config.toml
activation = "swiglu"
init_std_o = 0.0
schedule = "wsd"
seq_len = 2048
Each number is 128 + 32 x the weight over its row's rms, rounded and kept within 0 to 255. Layers, rows and columns count from 0. The size above them is the row's rms in percent of the matrix's.

# layer 12 MLP gate, 1920x576, rms 0.047, rows 1058-1121, columns 144-191
size [101  99  92 100 112 105  98  99 109 101  98 101 101  97 104  97 100 107  96  95  96 103 102  98  97  98 105 103 101 103 106 107 102 104 100 104 105  99 101 102 101 100 109 106 104  98  94  98  96 100 103 103 104  97  88  99 102  97  97 101  98 100  99  97]
[[ 78  80 122 143 109 129 163 132 131  39 152 100 157 111 155 110 110 126 105 128 116 105 119 114  83 126 215 132 110 106 139 110 117  90 139 122 118 164 115 161 150  98 122  79 142 150 122  85]
 [146 102 164 154 179 131  71 107 127 113 163 106  97 151 135  94 124 116 145 107 154 192  25 192 108 107 158 201 145 200 112 116 129 172 102 130 123 174 140 151 109 169 160 190 105 122  93 137]
 [151 134 111 132 119 192 185 106 102 129  75 112  98  84  97 127 136 141 157 142 145  83 150 114  94 150 114 105 147  93 127 140 149 149 137 161 125 127 117 135  91  91 107  61 117 150 155  96]
 [149  92 139 158  95 158 123 138 103  98 147 181 168 174 158 180  71  97 156 119 144 142 155 159 114 174 110 150  88  77  98 173  77 130 156 158 114 118 145 137 130 110 162 145 124 182 119 171]
 [177 115 114 167 116  91 140 116 134 173 139 128 111 132 168 194 196 126 159 127 119 212 141 150 148  78 145 148  92 160 129 135 149 126  86 156 121  97 154  78 142 154 112 174 116  89 137 142]
 [145 155 146  99 128 155 151 164 117  97 112 125 141 178 155 114 125 167 150 124 179 162 109  52  35  92  77 113 171  82 102 167 121 140 154 172 156 183  84 158 129  92 131 113  85  31 105 103]
 [174 147 134 145  98 162 137 111  56  36 127  87 195 118 145 179 131 113 124 145 117 159 126 168 130  76 110 136 144 215 181 123 103  87 146 184 102 191 168  83 145 109 184 104 186 115 147 124]
 [133 118 114  91  91 107 186 125  86 128 116 121 114 171 128  58 159 134 130 186 152 153 138 163 165 142 142  69  91 170 158  68 172 137  76  87 137 109 126  83 144 133 148  96 128 133 140  65]
 [120  93  62 141 132  49 148 130 177 122 172 163  95 163 128 138 119 171 122 114  95 135  95 183 151 182 121 157 116 125 120 126 104 134 122 158 136  93  84 139 111 127  97  99 114 128 110  35]
 [166 134 150 114 128 157  63 127 157 136 166  79 142 154 156  92 178 163 159 143 106 153 191 124  89 134 130 110 166  47  79 103  79 178  71 162 131 102 128  68  92  82 166  99 138 112 130 128]
 [164 124  63  91 146 149 123 130 112  78 146 128 144 112 119 130 110 124 131 129  91 139 166  99 119  87  95 149 134 130 127 103  94  88 135  92 191 145  92 116 107 195 118 136 180 195 116 136]
 [103 169  90 142 147  79 106 141 169 114  77 163 130 127 153 152 120 103 136 134 124  77 164 134 103 109 115 129 151  79 157 168 160 193 133 167  92 155 142 163 133 111 107 122 149 158 136  83]
 [155  60 168 135 184 126 176  69  86 149 108  98 118 148  97 105 135 145 112 102  98 149  98 150 135 146 113  78 142 145 160 116 108 123  81 156 170 145  77  93 171 208 159 115 104 151 185  77]
 [146  77 205 130 149 104  81  99 102 115 115 129 116 117  66 118 151 118 102 167 135 118  98 143 104 108 157 158 117 120 120 127  85 165 117 145 115 155 161 211 107 167 143 132 175 117  94 143]
 [111 110 140 164 114  83 101 130  96 109 130 174 134 124 142 131 140 155 128 142 115 124 116 135 178  97 104  95 152  89 106  66 178 132  76 136 141 183 118  89 176 151  22  45 137  66  79 155]
 [134 183 173 161 134 120 153 196 160 155  76  61 183 135  78 119 143 164 152 148 136 160  89  95 158 143 180 142 116 102 188 123 186 122  71 128  56 149 132 156 129 126 144 151  86 109 143 132]
 [175 116 125 103 193  95 150  99 142 173  64 105  97 108 166  78 139  80 185 141 117 196 165 129 149 119  89 174 106 101 122 112 140 147  93 142 108  84 134 105 129 105 121 114 101 151 150 110]
 [139 109 142 114 150 118 192 196 112 149 131  69 195 174 108 141 113 164 128 169 166 105 135 194  80 162 142  92 147  52  99 139 170 156 147 113 137 121 103 123 115 131 125  97 135  95 118  99]
 [140 143  90 145 188 146  78 194 184 125 104  89 207 136 144 104 189 167 131  43 117 160 147 187 154 113 116  83 123 109 103 103 148 157 185  39 106  80 105 140 159 109 145 170 171 133  99  84]
 [163  83 133 155 135 159 150 134 173 130 172 137 101  90 118 173 108 116 114 101 148 167 149 142 135 129  92 122 207  81  20  69 139  78 107 102 162 173 122  75 124 120 118 109 140 137 125 169]
 [ 89  85  74 151 107 152 107 147 122 144  96 117 128 106 106 176 157 138 142 145 145 187 172 125 110 177  82 119 140 100 102 137 139 170 111 149 156 151 127  84  89  94 111 125 106 145 133  78]
 [122  97 171 172 136 139 186 123 136 112 121 113 101 146 116  71 195  72 122 149 105  77 171 172 137  85  90 103 115  57 136 103 137 105 109 179 186 132 165 139 140 131 148 121 174 113 143 169]
 [152 122 134 156 130 116 116 189 103 124 116 129 121  96  84 143 156 119  76 198 151  81 136  98 155 129  63 147  94 143 117 129 119 132 119 149 160 212 135 138 110 137 136  73 130 143 128  71]
 [ 77 116 151 104 159 147  91 176  81 106 124 170 177 143  85  93 135 148 159 140 113  72 126 163 103 114  91  62 123 112  83 150 149 142 153 111 116  66 154 123 167 164  90 133 187 166 170 139]
 [205 136 106  86 116 145 195  50 112  98 128 143 168 172 137  74 154 118 156 134 135 159 120 133 166 128 123 141 140 182 137 138 143 147 134 129 131 143  96 107 104 145 148 107 162  64 154 153]
 [106  94  92 127 134 131 150 176 133 153 173 154 106 147 181 180 121 148 118 116 103 122 147 150  64 103 184 117 111 108 138 110 162 135  63 141 160 106 147 128 145 106 165 168 130  89 116 147]
 [ 79 148 132 136 191 105 195 178 183  87 149  94  83 133 158  73 128 128 134 118 170 141 119 101 104 153 129 101  85  79 113 120 146 145 114 114 144 125 104 148 135 183 186 174 146 131 118 117]
 [ 46 114  96 144 141 130  87 156 106 128 130 112 128 122 162  84 110 154  95  95 153  88 148 133 142 111 140 121  83 124 157 157 149 160 142 136  53 161 150 113  78 130 160  79 146 114 152 154]
 [ 93 110 130 180 130 188 140  95 126 137 116 115 124 119 114 156 107 110  85 143 168 153 112 176 119 117  91 124 115  98 127 108 120 134  88 108 161 147  85 112 115 137 161 125 118 155 104 182]
 [165 167  84 105 194 133 168 137  94 104  93  62 139 121 108 168 112 135  83 160 134 147  97 100 127  86 171 119 111 137 142 122 150 110  98 152  92  71  82 117 115 188 202  71 132 146 128 149]
 [141 116 154 132 124 110  97 124 171  96  75  94 120 143 100 159 126 114 109 147 176 153 108  89 195 173 108 114 137 141 115 135 139 164 164 151 154  99 197 116 171 109  78  75 156 120  90 152]
 [117 108 161 159 104 146 163 177 120 178 151 144 138 125 119 135 142 105  53 128 134 145 197 132 116 111 119  84 165 136 102 146 111 104  69 160 117 148  95 179 176 165 139 178 161 137  99 133]
 [167 113 117 105 216 137 118  78 136 102  72 162 162 122 108 118 181  98  96 156 139 127  86 172 180 131 149  87 132 145  75 147 107 120 153 118  96 104 112 130 151 240 156 120 147 147 140 106]
 [119 118 173 102 128  77 128 143 115 143 147 154 139 121 155 147 104 143 115 172 168 106 164 196 130 131 146  71 174  86 148 130 125 152 138 106  76  40 148 151 157 130  88 150 126 153 136 138]
 [ 77  80  75 123 155 149  88  89  81 212 140 177 106 121 153 125 110  77 139 128 149 139  76  58 179 164 104 156 134  88  80 159 180 192 142 124  98 121 126 150 111 130  80 167  98 111 131 137]
 [143 130 143 141 119 142 139 120  98 109 177 118  91 111 137 126 143 122  80 177 130 122  71  75  97 123 134 175 107 113 100 119  69  75 167  66 115  51 111 155 127 130 157 125 145  81 144 108]
 [162 149 143 132  85 105 181 135 140 148 120 158 145 156 127  73 158 181 110 113 135 117  92 156 118 138 152 129  95 130 189 121 108  98 110 122 107 146 102 118 135 114 108  86 115 121 147 122]
 [131 171 112 155 157 103 139  82 141 135 114 146  66 121 115  96 159 108 151 137 115 141 158 119 138  75  74 142 162 120 119 129  72 106 152 114 179  73 133 147  99 141 164 160  78  97 117 121]
 [101 105 135 157 142 102 102 104 117 129 169 149 128 117 192 105 113 113 187 136 124 124 113 123 101  96 129 102 116 106 140 119 115  88  69 104  91  99 121 103 121 137 146 141 157 171  77 144]
 [ 59 118 153 138 181 111 117 106  95 144  99 104 101 113  96 135 162 132 141  74  97 143  63 145  79 130 112  92 129 161 124 145  92 120 138 141  60 127 165 131 147 112  98 159  99 120 140 115]
 [119  66  65 113 143 115  82 148 112  93  89 155 134 140 191 136 179 138 131 154 129  86 100 108 147 127 124  99 143 120 114 192 146  56 147  93 197  63 128 110 110 196 129 148 168  99 112 114]
 [ 87 166 117 118 164 127 146 186 161 177 120 121 140 110 112 170 121 134 143 150 149  65 151 145  98  94  42  83 154 116 107 146  93 130 122  82 102 143 129 128 146 122 123 128 127 134 147 115]
 [121  92 135  70 117 118 165 110 135 126  91 160 118 128  99 139 105 131  95 125 111 117 121 133 121 170 153  99 101 117 114 141 148 150 157 189  91 186  93  81 164  65 201 160 182 108 137  84]
 [136 116 101 140 100 143 169 163 110 111 132 122 103 109 176 147 149 116 106 142 147 126 154 127 153  93 158  45  79 119 191 135 150 118 133 135 131 145 128 126 133 100 168 125 137 139 182 140]
 [169 137 184 187 134  80 142 131 130  97 120 101 127 115  73 159 136 135  60  67 142 174 168 116 137 140 174 105 121 145 120  92 132 116  68 143 132 108 118  84 147  94 148  96 107 101 153 156]
 [135 156 145  65 109 116  91 109 154 123 103 130 116 161 151 136 101 156 161 130 123 131 148 125 153 153 152 121  84 130 143 182 136  93 104 103 165 150 116 150 140  83  88 133 125 128 138 136]
 [132 152 126  96 107  96 111 125 174 169 125 156 119  61 172 106 130 129 129 141 142 134 106 124 157 102 109 156  79 103  81 144  77  93 196 118 101 103 104 103  78 127 133  88  53 111 104 159]
 [166 109 109 147 172 112  65 130 135 145 134  87 127 202 162 119 119 112 105 168  99 100 155 147 111 136 200  97 164 183 111 123 179  83 112 108 100 174  88  77  75 186 136 134 119 131  85  74]
 [127 164  67  98 121 127 196  77 138 103 157 179 187  85 163 134 149 128 133 151 148 138 117 163  72 128 106 115  73 104 102 176 138 133 106  93 177 126  73 120 147  86 134 131 140 165 124 101]
 [141 121 158 115 160 123 144 101 101 122 168 172 125 155  84 127 143 109 137 135 102 156 164  90 137 186 163  99  93 174  95 162  65 106 126 138 203 133 111 128 236 135 103 127 138  96 166 192]
 [110 132 126 186  68 102  90 106 120 140 174 155  82  75  96  82 145  98 177 135 172 111 147  99 149 134 113 115 123 101 112 127 131 139  91  85 153 162 153  98 141 121 144 121 153 131 164 137]
 [115 132  88 176  41  99  88 150 142 133  86 210 133 143 167 124 143 110 119 145  85 131 101 128 102 164 108 144 106 186 113 123 145  81 147 132 143 168 172 160  83 182 195 138 120 115 112 103]
 [157  59 159 140 163  95  82 137 141 139 111 118  64 132  82 139 153 141 149 138 182 116  90 133  93 162 102 143 174  63 119 169 117 139 126 175 105  57  42 142 181 107 110  80 103 150 127 132]
 [ 81 154 137 160 167 161 184 166 127  57  86 102 125 131 107 123 128 174 160 142  89 120 190 129 132  96 137 106 142 154 110 159 180 140  74  83 159  88 106 182 110 167 169 161 145 112 136 124]
 [140 165 130  95  96  61 105 161 168  99 109 123 125 101 104 133 134 152 123 104 108 126 131 102 115 133 125  88  78 185 139  82  84  82 145  95 150 143 140 199  97 107 118 100 128 171 146 137]
 [112 159 134  78 113  82 150 109 122 149  81 103 153 147 139 145 132  63 106 147 136 115 141 158 156 108 111  87 158 191 177 136 154 118 217 145 129  71 160 121 110 178 185 143 146 140 137 108]
 [ 72 124 184  79 131 108 161 133  90 171 127 128 169 110 161  47 166 130  91 108  82 109 134 104 152  98 155 165 164 174 157 152 116 170 147  81  67 140 164 134 156 156 142 163 154 106 110 125]
 [120 164 123 186 137 139  87 122 102 112  76 151 105  98 113 167 111  95 131 198  87  83  76 139 103 167  65 154  76 138  93  97 109 155 138 144 129  91 204 158 149 115 148 145 157 155 145 107]
 [126 131 161 142 147 140  57 147 122 113 121 164 148  84 118  86  75 148 163 141  81 120 174  96 112  90 148  73 106 120  73 199 114 163 123  91 166 106 226 145 118 205 127 114  79 157 156 130]
 [185 132 150 133 130  96  93  96 136 137 132 165 116  76 142 163 114  94 151 113 123 146 112 122  64 149  69  94 213 122 137 117 146 135 136 141 158 184 116  71 131 144 144 132 137 120 116 190]
 [153 106 178 142 158  68 138 134 110 141 119 106   6 157 111  70  78 146 130 115 120 115 113  84 168  77 164 104 120 118 102 150 106 146 142 151 168 160 137 127 101 109  99  47 127 104 165  98]
 [116 100  72 125 148 124 131 126 179  86 182 133 149 188 214 103  30  67 189  92 188 114 133 135 138 131 122 164  92 128 123  96 100 119  99  97 106 179 171 123 131 141 125 109 133 142 140 150]
 [111 172  74  93 107  87  98 149 167 129 188 102 145 112  91 126 170  87 149 122  84  81 127 110 105  75 143 133 142 136 145 129 127 152 113 154  91 112  98 108 151 107 142 155 121  88 108 119]
 [126 164 151 196 118 176 125 140 130 161 130 127 126 117 136  90 110  41 113 121  79 199 180 136 131 142 108 112 107 102  80  57 115 176 134 135 148  84  70 136 102 149 154 132 156  96 127 121]]